From a checkpoint of a small transformer trained on Wikipedia.
Size: 26 layers, width 384, 6 heads of 64, MLP 1920 squared ReLU, vocabulary 30011, 108M parameters.
Architecture: RMSNorm before each block, some layers without positions, some layers without attention, gated attention.
Training: a variant of Adam for these matrices, 517M tokens.
Each number is 500 + 25 x the weight over its row's rms, rounded and kept within 0 to 999. Layers, rows and columns count from 0. Numbers have three digits each. The size before them is the row's rms in percent of the matrix's.

# layer 13 MLP up, 1920x384, rms 0.0532, rows 0-281, columns 240-287
102:482528496505516501511506503450482497489540533545564470525481528523483468515499495532495487484553471536521471496506478474529480480529498470545524
103:511531480491508538455507497504516548515545443510491480489542513499504505480497502486516497499554470575511501478519478521465470532462457492492464
109:499524482487490476468500439513537527499462489525475504549522527533501490477498489540516488473528496477523520489475525511529491525475516495505484
102:488484533502493496524509494480535530482476474468494505528506526446514510480487491520514512465450474492509484525587539447525471487526499483535544
112:524517517536485496476473506477536498506488498472540478461461520531479514522481526453535533513510485490508480509436486462501515504488477468466498
100:478463504492516514491537479542483487510488479518482509522487495557515508497512494499520511511513500511503496539469504501554500524490511443500484
102:499513472519463499485527526523511527535515487486447491541488481530483547494513528474511494485534485522497530504513449486494476559520509506475499
108:485517489507515490485503488485509494494498496527474438539485485456481533518493528544508485485489482518511521528505483524502529470465504512499509
098:514486509499504490491504513530526507491462513508467493483477516530465521460522499511489502485540460452521475505485474470508479527474520477490537
097:514487537519487472506513481494484497485447470452512505551500519490535518461492500521523536501527482484510491445539506490595508507467518556517488
106:488516479494513502485479517484548485480497511476510481480518507516506499471545461459491533539507464536490499529479491468490512470485496522511482
110:493508519497493505459476449495516514501533511465493462470525538535535495501475523526459512440523514475541468508505497472514422492473508495539513
095:534506535485543485482489481475512550454548495509528478522474475539476550496476491503478505487505446452498470487492545482493503507513543501483469
114:531465518473478484470526493535502501511502511506519495507499499455511499525475481549507554493564459540527494532493539461541492568503512508523521
119:514501478471487510513438513493528484460513533481530505500501502523492547501489512443573524535505520546510468490548492517491488507513510509467509
102:528491515549501484514510512503505555450491487468501548501467462500520541516474554535502495493545467527522496491525498466526533500499525524519523
112:482505567465481515478509488491490511464525545480544470479446460487525473519489518495516468458509487508551475471520512471504514473526500425540504
096:526450557452510502542470499504513524498490519458527457476514553494508490461508536484526500537512495527525507479491516486552487579525480487505550
096:492469546478498522466536511492499512486520511502517543524458515492458524484474491444466516465490465494528512488513472524532487532489511491560463
093:522496488488545478511527507496532533518534493515526511504481504465533505515493507523491521505497490518531502486505478498500434537508449493538491
094:527488548504467459473481539547491496455492525541524489470466503533523502491488509498520522500509542492489497493535523528533462527510535539498512
095:483479471493500505517497481501490539480496514531539510487506452540481490461444505516524482445507515561489468496492478491486457494483469482513501
095:439469479551530510474509509512535507504492447533484526530506539494498516442501512471482508475514534536527483486520491506523468535496484516513490
110:496529518501511503499523495458522542517513536499543561539490509464520502536519506527485509487540476501515467525498505484505481547565497497495486
107:536509496511509463500506494522473538481493519470474516534490535497503498531485523474515530490510499525512493474532520469481503489525500517476486
108:507470493519486488482496481505545526506508463500510495482513487482490506476455518479502500513535510520581513503508495501551505522462478501513471
114:512489548496513493517528500486532485527540514503497465512510502508496480548510519501525502473508471504488506547506516464527460499500501506519500
104:499491482512503484484515490475511494470498476542454525551505499489542503528454546461461524476544482534521469553563466489538504500487489527498492
096:512482537517545486528444453518553466500460504540481493522457475541465555509503466486514500487466487474532497511504541513489478488448505507483532
100:500474506485496490493488512485469484539476473477521531468503499525501580486520506514500508502517485471491505500488492479521513510474486462481551
102:485482498493513489476476476524492500511516477528459510498458532544549497512516548502521559517489512505521495457489497532496449520520484517477475
098:476494491493492488509483462508484500495525484503554509512435510533495497517478516559481517534505476527523479536545536494511470477514526451468452
105:485467483522495515496524529528521510515458497490463529532510529491476483527523509484489508465501461511496479534503494461538521476504461469483507
099:474496503486457487491488470488501537494469480498525477567493535520486486512520484520490506504553490494472497451555530495485471559439480528520501
088:501521485492501458490479553507483547512500487508537551490512474489443554470530505500484502519531525506489512463486517507542496471470502473484493
104:551477524489459514479481483512534482522529504483483468515512546459547498519507515481490541491474541527479457507511517447550541557495441545503504
119:513519566486527495475459507479477535509513508536479477482512476501542481472555511534529499507530495514525481485514531491483512449481508540499461
093:499508500500482435508510522487511534501458519503507520486491539492525482490496530517516487462504469504509532503522486485476514505475502537496510
099:483482508513516495488519453488490519490512482469475486470489474497470473462493490481487521491530500489524466519509515460477495477453452452496506
097:506507559492471541522469467519510504512467516470510498544470470475472514540527526529523521469530489481511487510482442491522493548532521502512477
089:537463473519464477508466487528489507486538482478512514475471466514486521520487455512493480478515443477482484478495461513490500512470523520550481
097:501519517490522484507509515518510485488555499488472481493494492498516507488446491508540509483471486512501484508528460492504517569533517479455526
096:495468513568532465503505460506473495509476505512501507499507482510531490521513521520557504510524484485485449497482515467489495498473502517490481
100:520490506524525489495474522483485492484466484519466495503469523515507538483495488474496508500485464537498455531507540506504484518482528459498522
091:495515585497478522503520488497472502496553467509487506492482529492500511479510467472479533504481410504502503510552494517527468506497502449494473
100:477497531500494532488498500501516528472469525500466475522528480487497512460485503557497480465470480514524464487520511507525476518508447492502506
102:516514499489470451446494501522532513489522546518520512472492500500498506497520469482507497481481522474514517505537509507518508544482521474526501
097:480464535525473490487512490457538485465476489503505520514500493475543510503534510487470483492462518520520515508507538506523484493452510510541531
102:494507560526506493487515511502535523482444490504490506497475521515516534459476541568518506471466506484547461510536554457512500545504522480530522
109:481534486504497529488512482493530518489478530499508567556496558487497534469509516503468513489471512500488476477489521470518479489490495501470489
096:526554472470518460512484506472491518491531493492487497473483513492502502490484528486523494491513505503517494497555529532496499551486529480479550
097:499533494480531498442510523513499487489467516522479507470476475526553487466483517534506502490481530469471449521521516516522485524509476511502483
096:504481513506467468475498543457491498500513501511482496524511510485523564555491513504568468515493474483502509507548465492543503511546463530491501
095:515481527534513478496524467523515498498516520456517548487532497481510514526476510536504540508493538498476489505505507460505498479457467527496510
100:507505515494510490485495489531539507492476463490448515494491490487527484481454469469478490523495492485458509492483504499527479515482516473514492
091:542440503493516431523483510553519530512484483518493454503479485502485548493519518517483534481497496463514498507535476519551493497502491505490490
108:499500526457517472498463532513504483525524488480515489548489460459515552494463535482548524500559528498505470484509498437481536461472482457520507
107:513490515482533487471511460498519504522536473473495474495484527483498533504501525514492520474467466529527518521540517485503519466483500489474498
106:475502528549462481455513508488503501518551490491531507500470471495498495486516503550495516458498483482515499500548467472500487488486503525518485
086:545536506524478489483469490509494518467484499487504565507506510532503506514502499512472500475510518483489470468539532506542463526461530527488534
101:513538518493512504514507550483492519510529516527540538495497488534492494455466522489536507506494488529555526468492480476538490493425495494539485
092:515469526498453458505494501511514521496513513484499546494473485516477475547489477483531511491512489481544499512534512508519483516532444457460479
105:505526501460507457506477474475490503492512494499507469506462512485466502495445490521482529458505531490494480497503451527486513463492491522506479
096:516530531516485507477474459531539522511485508501508522545482477500487498482491508524489498433495524558467513529533474508534497513512482470539483
101:541533500510519457490531514493503560517488532508491509525549494452465488490496491499528536515502523509499489463481481507529482497494451486505501
100:496502491530531483514511496509508556488517498481541494492442480459523547480502477479563490480546507543491520518507515477513499496502475453478512
097:487534517536490499508488462524513481522520503505516460491527478536480509528495518486544497476520522492474475471475541412561526563532513496476447
118:526533544504472504492431454516497529491542472484450503459497488492517484467480499492491515481529503526482505460510465505529465531507482546509524
096:474501490499538485531448487492513502488486526481508527518491510400509483496512492502522481441500473474532481548475496478474499500512476478512510
101:510520509496486469450470509480522492462506545513515500529461515484541505543508460476541543482483495477517517493512456484487494523514453480545469
099:501485491488514501426494503495534538477504515457491523504485504522500491493532507506505482542504509511461479504498509465526478511474512455447527
100:519523522484436462503491477509518472487474477474509509498508499461511523485486505499474478506492521510515509529466495522529482493471469512511503
099:480461523522528445471460500523528506484474506492501494526459461483564535513517511511550485523518478479529452548508513525500516552523542465485506
097:480469505498483481455449540517488515481506489453471578525479540501496500506492563492478549484467504526517516498509481459494489502489463470501510
100:522440494531512509494556520537530529551444506523520471505496516481471534494525543479510482505501480538483469498486502473550535563512478478517554
102:505490549524472512515468515540503532523503474525530502481490540505492508496517495461506488518505441487536479495489496467496530498464484497508518
097:512474461527504475474488497510533499478503499508483523567483443474520478497516490457492486470493453561473479499526490512508465479523532501479523
094:464457515536524514502483488492486489481506534494543565495523524476528520513515466491484521473500494467505504520509487491489459560558517522483444
093:507490535516474456517463534501508469479454513526536479504533501471476545486519463472531559460515488539512436478458533454468532510524483463521492
114:463489499516495466499473502497524481514487512525490532494497528447512495545446481499517490486477465487482505568490529494493543467484521462514511
097:464469545528476457534481504503493475493523481491490498515511551489538467463491490501493501437490465536511439488500457492485506496476510499534483
109:491483548490514521486486508492579498501505498488450515480502494456493542474519487507515519516503504525528503524496505502509491543536528524525514
097:470476499497475515532500502487458481484490527494493523497500500489503478464477550476488523521479440494515494526521492465493493492500509491474533
096:504479502509498471488448485517557474496496504485538484533509501494491498466504517486538495493499506522546509471506492494465522515519488486541511
101:513499513503487480478514486509487558481447543537504528480470496529467484487492531500490468458476543480523465468515474513518498508486465504492507
105:515477507498554510505446504518508520520455488486488473520487524539513505441504502524529518463477487509551489504474513476515496506497500485514512
095:516511572507518496479490524521514513516533470527543496529511508504491562489515473523509491527494486488521521472517488511544480487451465454499520
094:522487496462485474484487460536529544481449464464510485551508506466508539472512521515483542425515464499525494497526481490501463503529509479525485
115:537492498525538478527507529544511499463444464521486520522510480457514523475491538468536514485445502460539465477510509479501491528517528482504485
099:487483476525535486503488503516507531460542505475530511544518525480529496506496506549512530501524434482546459524511515504490479497506519471501488
107:476496489522568522473510476512524502513517481489541502527533523486529498470466508453535510471515497536577520498505481469532487525507479518535433
101:494500485512548487477498471491495473479451507490497515529505523499516542515535500513526498493480506457512513506482472468483464514525446491537481
103:522530457481505459470515496501533505495517495494477537484516530496519545515500475503520479475480476478521492520499496538479483543491504516463503
100:478477491480548518483484460532509484514505537489509502507485473475567536496480512528465497504500466507516521472471507511504466498480500529512495
101:531523517513456478505533461504491537510500495491474517502458493463512519529499528469528518512523476494524472483479453467555504493497483461510509
105:524490509515514461505495463519503500497441509471489493551472549490474515474504510488513517485490492524521492481537533442532505520504495471535477
092:509493480526538500499534490473497533517484527530506522556481511533558493506455512519513498505525439503487529486515504470538502471480509488449460
105:511545553478467430483517452473494467437466471504553470496502513513495520493482524527497536482545453467508478516509506510525497473501523521535486
105:507473471470521501519500539470510544496490543493481521527506461545492509530485494490486535464471484540519498473539493504490511463503455468501470
100:541496495480513465497482492499487523480512480493486501527462514507481525447515509527483459506504519522499490480509467513505465474492477453512526
108:560460477465472505527430459511497484481478480503492470490466525451480527482484500472545512473487463571538523498530460515542508505489494504502481
104:539537514549513526461476468533540501526505508489492547485498524465509493518505503519477458488509466537521496548459548430573482508480452465496476
103:511487510527507456489511518533469506491477492478489493495524516477529520482482492518549490496541475492484509519471519492476462509509534474492532
099:506502521503495495528503507499533499518511486469451541523504514509473544517492535544470520505479523504517514514529485506514501495520493491496478
098:483526549526503453522512473505507504480476547496436548530476473471554472498493531493484551422507458483523497513518506508483490478489439502526491
098:500518481511465500437502485467511463463468483511486448535494516483569531485473477486481488488499480483542491471468455520515494518542486515496452
097:502494504500513493482429493504534541488469491510484463535478471498492510513477509540485509490519495500508467498536488503510475521461502522490515
094:498474492517494482511526462503498501530455476489516524490450519472463495514452533507528517513483511514541440529519510481510494529515495461563526
102:537512509489511515535439515511493555498499485505468510457485487551514438494502504487535510501503510487483432471479444526496507491476491490554483
097:486482527520536506444455517512522492469506491530531497552436516546550511501499488496485514481484473489484514540518474517521462523527514528532476
108:527508473482462504443461512484512542520471518491476488537492542493535503480515498522522479481565477497504474485500517446494477489464506469496528
103:532524520500458494490539473472503523534477499517467535510481482454468502475486458525474474497516505533493532492545495494506479531455505481531516
092:458547518493482489479492484487466541470508514496486507543508538444482514516485525476481493497529496514507479477496503480539475530426514516500507
089:481514498458530515520461483486528469504528533511454539473507509505465429460524502511533502523515535505532523487515470524531507489516487475498530
105:497505532507549430489481499509535475473527509527508515527457507441520533493512495468501514497468499523509482501518520496507467507502478499496532
113:502542507469501496519484530507547476458503496454517507500514496502503515514466493473560500481451507519546534536509475491499509495511498440490490
112:476487531491496507507463476538513516502503473487477495521458512527506502448494532532476488473518486523465496488498488431502516477505471517502532
108:469532468529520511464461423531505517517499505493487501492450464427499460507445491482540482498479483501485462512503505475488511475463540501506471
098:527520486473536514470526514499482465491546557499479507469507501450457516530483543551485497451538510512515520465527492474520518522518509487488453
102:508523481516536485534456509455513451504472513476454484478447480520488470510448513498548528495514515487481508480470496455547507513483494470489499
098:488480493545528532524499490555521504499507514480507501532488483536513570494505507486502480487528461517513487495479478525489497509505510510500506
105:512501530487526474482469485500508489491503536536508516509519445462517488513532513538498518464513474493497508522505499464528426510521493540520513
098:525502516526522482509455535507500502478517542499519498519506472516481547486500488485479477473468492523537495461495516508518503495504500508526496
096:527503510479479505475490452520487527477494530502491502518506486486550535523518459500494503540467504493477510481503488460580527519499466499494526
120:466454506473525489512469453520505565548517474499552501514457527484530502489514544488527539472456526510546486482469482524507514494486467516538521
096:524467512503456487501511481530459525474465535458491475451500512478471499508523535480518556459494450485507518494505474491501525541512506518530478
091:469519482490512502507467509493512522518511494483544519557461507480492472521500512507522559482518482495471539497496508467508503516507487471488507
094:481521552485536478480507522450511524506475538473458498521514536483459523478486504505499494513501492534533490541547475526546473534492484535529523
102:464474489516539481514472510478521484525456482466482513527490489512477487469488486471480492508462521477508434495506492487534492484456494448487512
096:521473532514516478515535468532532492468492545476509489494505520503502512479500511500525509496516506501510457483498506453517510521540534487461504
093:452518460476508458480513477517481459463474504488537524503518494493494521515457480522500466497517519485482502467475521497510492499526532544480459
118:523487504517537427525512489510497527484477465504493519523519526526502528485521535509484532457483514504513493479499518500479482463519511493526513
104:483519520512491483512485497505493502489493522499490548563498503501497491470498514493495496473512470505541481499516478502541515468507498491494513
098:499501524534527443486495473503509464482480463488517505592512501539531476529492497473550484470506474492471500479472513489477479506483485532530506
107:530504544492447439496469520542550492502511512524488532517486492468512486479487472476539545502502482513472461467504468499529503490513532491485548
097:504491512522523525472484532541533498491527513507503474528503522505530544571485524553547485464503451522502466493528465502475499501493470499503506
102:524500516495478485485501494483541487477533506481472526520445482480507584534471500520550527528472496486486518472465476507482481482494488495509501
098:497504513504445474455460471474510496488511466528498512501483511505510473519487498496525531488485488498535456452519469540534483490468530518535501
098:469505511494486456486517538530473500470509471502524490547496526496519478507467498477508461502479456502478505557498553501482481495472508522540468
097:496492500501452495477489465528507512494464461493515474541526552497483493514528518536523517431491479499537495551512499461551494447492518468456471
109:484506499569485507497474494479496536519467520449522486532501512477514485497496536532510518497506492489492492529480509492484513517510493484483482
104:511519492513508512499523525480477531491498519488497510525501495513444507499509524496559482484527421471485491490533524456492528501536521492484472
089:496475486509537507512449508469523494508442467524475517483529509477573538485491535494465494486542483493495497472513561484483518525557525532443543
103:533517530490514439466454479461520443500500482519483487524454466527527537520500517516511503495505470483503506479509529516489436536485480536533475
103:467460521504453481519495532497486542477454477476528530482483533492532487521518497495499533485499523497494479523473494514470521469512522519547491
104:484490468483487483517500480492487521464479456453482534477516501532483497463497523530528498475531471534481475466542477488468500488531523488519514
093:494498476486480483477473478539518525506500550510526571485484504509563522451494562508517480485533535465520512498545531433496496526501515486464497
092:488457517482519481485528455539481533487482488508528491483523494527469502487513482539510487460509524514509501429502516483493473521525477499514506
101:476512478501469452512480504507491523474507478478489508522479512475482473515477559510501563516501518544498426517478497452483496507464468497475491
098:461522524479495508511504486518554476482484470430462486527495534457510497470432493538488479488560505535507437462471475468453490481466490518505526
093:483543472494501501453489492461494520527527483529478490547488487490504492526500499501473519499534516522527516523567504509545503494494496527488483
116:483519492502480449506533452492555512475485517475470483508455530499478473508501546550575546477454460475558494486534475489529472459490524515499522
103:452496468526543492497534505493495526498517494514522562479479521536471544454473539506532502521511508524556488482462465498535464548511464500508535
095:473524464486476477480478494503518528478515487484469515498545498477486524471477520500541499488517523481511477504580504531462464519521518478518505
095:516528540521467477487487503499520491516530469474513530507476539494510498529500482511493459488487524543518516476521516484511486471533474500516500
098:480484503509539493525504505483496499465490532493513494491471465498491479513523509517503503489488470495504503502513515496497451535543518520487498
105:542547483503481449509446504494492503476498512499510493483532505475513501508512484527440482493516542512515527450488547503518516516496487535495460
104:473441487522468515498521486489485513473520471502524464514524553474509481516499472494496492536526495476513483498561500509502476459496478514494536
094:514516498514484460528462422496477488512528492492489496543467506517489535514480504484505521503528481560496504489500518542470484513492502531503529
091:528511498516475490501526489510527492535476513527523472505499512462488536512534491510512499538492515549547493482517481497517522504491514461532461
104:515507506507469505470445510547513470492524490470507506509481582499559510504501485507499564485550460502476539492534489433499511493507472539487473
107:449506515504447502517470512518487462515501489459461545476516537470510547477488491518531484490530460483508470500486511537496500509521509486504521
094:491489506496489483487489417533511515488516474446511488483474484519452469498475469513488508481471453526475509531509507502472467539480541501495516
095:533521509470533498507515510523511524541501534522522511517467523539474503532522511514493502498491447478513506487526489521536503530505534501479501
097:492516527473480505486545529524496507506499487437533497475483538559477427521441477501530497486481475514512494503516515485504481521525433433505542
094:534466551498484483479517513515493504501542485516559527490471482492485505515445460507498537490504486470540499475503519500525488513528494536508434
095:538467485516547474452470501520503484527454533519525498531471522455520509476525488500545508464517481487500466516521540449494516554535530452497495
095:483481503543515467529548494492496487477504472477531498540522521463509540444480509487493463523522466572509506518500504465485471509448473511516486
090:542497469504528519436531494487540531511503490500506517498473499483484491475503506506533500440500497465558513500500496526497512466442508477510495
101:496512557498494464484496500528523545498449507529523512480500493485503477492528501491522553449469470481523464476494493534530517527492470488514501
112:489476497475480457494491512538481512495557493475474499500502498463529518484540496518526541507488496506506510527511548492481509519521552549465492
083:503512522506487539476479480469521485499544489502521497519464528506503509472522533509498498497463488461516507482476529510482480492539542467492511
096:544513496521556472492491457508533479439422501505513532506448547474473491507518502474513513467466476480474529497508537485521431517519496477553527
099:477441462510483463456521534513520527531507502505472479541509520473504490462527493459545508524511469527485470428519509507515506509536495478528500
099:469530520507506456524524528532534473487494533499483509475494490481564525467461527518525475483468494520495472493539464499498475531530530536540514
087:470512487505477493496505527503509534488474551471475494552508482516490499489463529493483493478523492489501512515499493502488512533494474485523474
099:520498482523528486500508488492533500521489499466530545477523469517495483441495507516479534530504523541550519441499505471538463517510490505522516
096:466531517485454488522483495486520479475486492539496493488500524506526494456498485530512488479463479538493541530501482494522479540500460504478487
101:520492536539499538477490470507502514426519517468553495501493482529534524543517529464551526515497459457521490527526507471522506531495490528489432
115:457433479527488467509522506520502537534502497492484507513492519486520480478473546500517539493549494519515516465534522534491524489513489490473477
096:502481484488503458470464517465505482517452491509472549513524520540477537500487489559503473476525522535445473457539519504531464516453510527511516
105:509484500499497489481469446579520488464493491468487528518480508527465485458519525479491476513499495545480468499517490482504466463497495503482484
111:497493490521508492439444513458521531487483495489516518517473540492527474533514567547473483494467486496501478527493513502521467493478519504523515
098:531465496477502495489503462487536495453463517474516511499485490473515481463473500451500503480487506476467512537514495485494512516536481528491511
099:504501474516518513513486525483503521466486530501464512516493496482522534513494533541487513456441503482543454500480497492481462545544470540557476
104:513538495464534527506487501488533490540520460500494533488470574499517505515515520510484537478485489551501538512527509502479475483484507515533495
093:516511512506505529507503517519495479506496526462473494522488526467552488481525514506502487503505525480502476531503480507522502490493491459541518
111:496483498493503491510493486498523470437444430473482500509497545489526532491479518469550537499462475507480486478536456472553512513511464480541507
105:493530491496484520493495474478504543490452557483464459509504492486516503470452505503536538480529507453495432437517529481538469503540470461464487
091:469440478493476456474502461497504510476483496529484471534523536518486520512528496511510492503524476473518497465499495510470490491492497521543568
100:534521485468520495451488495475496500499505496483492513553459520502512489503540529526510553490486495501517489519524537464464526514484529479479535
093:497476508518494423490490556509516491455503528518524524518496525504516492479486543503496472515528504446504461522505482527560504492482517505502482
101:469535501467500504495503485506587511505507493476461499495515512465495503484495525531509508480495477478505445502506488491479483483485534520489524
094:515505499525525486487529463532477525498523481519489543485511483483473496522493522513494493497461456464505507538486519477536483546523559490472514
106:503516501502523484490504521506512492491506485493516498458502496506534527479485489502506541500522449493518452553513488503512502526532496541496496
095:487497507487501510475482480536513543454521497502518499531506488528541520508520527506470516489492513435477526505529492451496543527491467491473506
086:457559502477463490477471446520496500491508530512511521512487518476486507486458537507490501483507489458504471506521477474511491521472470452453495
095:519541498515456495470506496522570475495465462488438525497512505519510507472481511530518515514502531515537500502490515485485493502486478515479520
105:502449496507532470462532514475557515482489480540564505526462520498496499502502497539503493521496466503485483488485525519512476477500496503519444
114:540485491514467502503518439500539552481500537504466514478512517466523545507467531533518519516506477495497458508483548517515507496482478483525511
093:487462499528475561453472499500468509490492505477501535502502473510526487488504500530472515535524444490498479497484477446583500485515523457514495
098:520522496530472472524465485508493481499493520496521500500518464490542482518517505529479498529526533523492480455498509489555496519520470465496523
103:497487529480507491508485493542502475528501529518534514533449544478517504466481497491478526510470500524479448470522510514530463542522521518530518
097:530513495483504499497427499483531511455504505476491490522496519528532488506468521560522487508496488526485506522518520499523443455473501508454501
095:536457508488503520471444492502507516514521492466462528506479510468516531476481528512487496488522438495527510456485508472520482484502486432451472
098:503507533496529519532493501529519528473503512444494531481461507475458506506483511547485476497483507485526476520548474514539525513474508539466510
102:496521505487493498531480530485546512468508510494520497558460486476456470475519550484541503479496488538501515499462504525471507472491520539514514
104:497510515459445499499444476516503522489472536461483492548513504476510514520480485510536535482519489509535476479524453481524466501466487494527517
099:544503485460529516447507547486537538476550502480472508519521475522525498473513520524481578442504464479491519524488476451480515491513486513493478
097:480476508544490465495491490490495558485501521485465512505492519445507493465480483462522507525517502473487494539472455457503494494470503500537513
096:528516488500500479477466459504526507499484552475513504492523490502517525472492517500492521480468479489507487473485500488499520478527488480512493
110:503474522494506468454524522522509489462546460491501532522504521523506533523482518548466484520487491506522443483513498518569507489498483475536447
108:519453517515512488465467513479504510471500484501483513508488530457545498502475490502463513513487463506491515521579481525497477521556454489497495
109:497472519481532508513472526512523472490471475498466466509450517524504527511469523496513539478521496486562490500491511513476510502531478516538502
105:528523543484464495523460507504521522484515470450535473478477520469484519473516502507517468464483485576502484488506474458536536485492517481503550
102:552538554509488499486511464498548517479534530515503503527501515430491524498497487491520473441532501522502525505508483519468537512496475514502443
100:498487478500505450490501520518517444486485480504452520500506506513478484508491514496501515531466489499515457439485493499553488496503511506523485
093:501528458488484473466472498493527455488531566467504493514491507549488536532500504486488563472477498508474520498494470512474444504513456493532487
115:502504500500477477484488500473503524440496491482519506513475506533529506534454482484571540521563455531528487480518484471468514498504519520516526
094:478524505520494471509503464521496520520495486487489536535473513484499488486531541463493508500532450500531491482495514485495490510467514516536502
100:524493518496473509499482526522535532504520512455492506491476509495511509510485537480449558505502510455532490478500525494489474493515508490509484
103:445508529495488494489493499476491496515525535484453517519448537450515507550492504541484520510509488473542537513507503505479500495482521491517491
108:497499477449506480496545473492477530482470511504487472553502518519512492524480529457517530468472454513489487487509482514544526516492528537530468
102:510479500515478462499509442460511553439471498455551459511509523483503560521491503488521541463514458473547501510504486471472508528512529493484513
102:509523574497481493468522489478534467497501537515494542562496508435540525495507514494477511495520513483527460495500466502505503533479493517494514
093:471516464509503521483488499470510505488486524482555572503540525454483511522466530504542497495548448500473476476493490503509509500487472540500512
105:533513487499516482478534483490526551475500518459514517472528478497508481471450537510518497476456510483518480542510471476478498537531479473528465
093:490469492558515516535510490503519477475488464491539488545471494504517491469507498522517508494522467461501540501518505528509516508479498461517546
090:493503511535508453491505504488499503494487492490499474516521551511484507532499534481496496515470517530534509516489490486470468525484509540510527
103:526467462524522484490459479490519487479497524503476504530491513500487521479506524555545562445515487524571496482511493469491488547495483482492526
093:502476505497493465513556492531490525509518545464549555508473495551457501498498512501480477517485501482499513481538507506519481529485468488479516
105:494550524503509501519526505465472505508487514470519494457505524529466529526462537485487530462503452500524492466496477485562480468493529464504538
102:512459530484474499483484479491542535495500509524480492493460488442511542493505504451511520511536518489490464504493503483517476491514492541491471
089:545513496490516477470485452469540471507541567489515529528499499496542515485479485513494549505535471514503498477519498487519486504523486518540508
098:503468529506536503509488512555512490516511498496534478507467490501520482490510494510513531511460506476520501468493504521515493496491475473472517
093:489486462491458447496535494497545478462458493527494512515507507482498464488491534549505524495470498508495501506522508501518521497485512497503486
093:482462527533501518512460488528534489511479513476507525467510457488477476516480506514520564482493492495481501525514503518557463539470522505447468
111:539469524493532464512475528515509525499500500480475534497512505508532547517485539493540491497526477477497478534543453542541503495503461517484519
098:477450506488540479508467440483496509442518508491505463512483479515531537523484498498494488510521492488507541516498453486495498475509491543515488
096:526500505503465487494528520505494514504500472506488468519498509524566498512501521465502532490525510508461488490482482484535523500464522490521509
098:493542508548542482513495510508509523516508547550473495511492500486525480490539523518529484443473481535509511460509493494521533456475498478529486
087:490497495471510520462495473484503475530507501496484494503420501482480519483503469524514487522521492501509480471509473472505538479499502451477526
108:479482486501545513494527493501483463496485510514490495515490521520520505483517506530479531453489527508501516499558477502499511480476523500493499
106:468457535445482453516518487491561497511474483492536517503535537485533511512504489449519515479469491478481463497488491481530515518492478488510475
096:502525506460530503511496466527474474450490501455526490487492546507517539489463508495576494499485527558532526526502474492488526530495471451526530
026:480518493500498461488484522546511508498509535522518477552451526449498540483467519510501502471521507497535497488480467517506503512467499453517497
095:515464519469528480509510480544486539470495484531525492522460494493495484514486549485482489495514485522494511498510504456519522549473489482536456
098:467496504505467499476526504489500458525526515482500523510502462482492508484516516495525495446466522495489525500531511502482533458478487501471507
101:511482513499550506447519479482473467522536526480472509507522497499511501498502548510488545497505485542490529485500509469467453506501518464504487
096:527473525526468509483489514495481501436489518484522501511491473492554505505446504507536521523533478498471495511486514495479495472456514483454494
100:496475531497475523488495456516518490468535493475478479473484483554530493504463509515459574509524494477512516506547512500464434485472509494495465
092:451516538527515468538504458452485506526514495494486511530509465482515489491489551503518501476485525475487538500459453508489500478484499515478549
092:452497474513497537532488476529489515540521492506494500582458520517452534492488507521516511480488500506473495474494491507514440450504451554495532
092:500465501459494476459466486498527513494453524524494531555503525511494463495451532509505494527532479471511452501478493479508512507483528493499493
091:457503495478507486470489489520504512539504468530505489488435524507490524509508555525554488487499437490522510499525484512496508477521506523508499
125:528452484536495495483478490533509538494504472515469483512514508550472470511530506515580480512475515509504489495493502454537501520504482519528513
098:577437459497521493489551461514475515462464498473523503509472551520520535445454504493485541510484468476478521479523501522529438491498487500494510
097:497551492521486503487505496503476539500460483469489504511499492455539489518501509506466515501488502446510485514474513507475477461529456438556515
101:523512526525509492477519440545514466511535508503466503494486483454499485473517472508511512481533491507508495547481478482537516515508501458485542
100:483489535484492452435468491501533524479455478498488524483511543462530527521461524507583550482467501479514487484509553468484468495517490495500508
096:561507494529490495491486494500546522508493516540531521510480504473480532505517499488552547490518491474469479483509498473499529470442496532501529
099:484473505515461518508481477503513486517494543455486516497499548470495517493485490520463497493548534465531499477502507502463479470494486493498507
103:532535485476528505524472436537502550494520516473473497484473532470491490537510518480508538516478495522455505528506478500501502520508495510523509
102:472505581505517502523486484514478468468506505502509537482503533506516519519513552524487511508455472453550473486519469487473496458494529491483469
097:480500492452468491506471484533520529475487484528508482510502533468520487491500480522446521464527532547506504473493517482459498520478554529499468
101:507520467507509435474495494500527480499525492516519529500497510513512470516460485490479480525490479511454457477497518526543491506530473508518505
100:480515513512509511495514457487480492515471483467493551534510464522500546525449524515535530493512493518533488469516505541515462488523531530481477
103:481505488527468441477532478510492515510517503501481507497508504495525481509420538542481517460497468509513518470514444477507440477458477507511476
112:493525507506495462484477502494517488488528514513511474507491528498505513452509470465559508516461448559493453529505475507543496518538495491540485
083:518521492471468494504480495519548497500458486489510471508508538487491573510444530520485514479513496514480503508512469520454484472488530504516534
100:512471495522498481500474479546514508521502530508498467519509542490521522434479490472534478501497504551495486491494504525497519497527517455532514
110:484504509506489543507477441515521504508487512460491472503519472520522520495485483478519489441496503500541506516492481488483496482547458480516493
095:506520500533537514488472521535507519473479471519531519504483473504489490490487483482518486477536484489505493555500451493495491479489470479543494
101:509470509471509469505496504482549471474519473467495497539501512486474547516507527577530565525490454538569512467532513519480500454489489526546493
094:478497484512488439533446499478536510477475502520509466507466478457505487499520483460486499505483499501527517483493490546463482499473502475497521
108:523500570506491454498497431497490517475500510492559476490453537488523501469497488505505536470492490529554500499531455423507474510500488497528483
093:483490548477485511470482478542534512485504469538477535550499495510490502488453495512494479450475489491500481494483478483503486474499531519512511
108:487495507509470482472487459493532478480499495483477487580474535496472510500494496522491451461484519479532492527530463492513504475522484480513506
103:517466513512503502467490462531513535528521505469479507532463513508534498499489495528522492522530499522481475462477479451487533522482489530471507
103:554472493538518494485477485488468489506480523521490524495521499442559535526508466509491522517476498476487504547525503499489533561470492497514469
122:510499524503522457476435479514562490523478502539504459505501528467511551512488472473525530490550455534498496476550498514510496474505516530513502
117:501522502540500496501472487514512538511516534515481527526446467484544507513503466517495555505493479501494489469509498468492452481480470473496454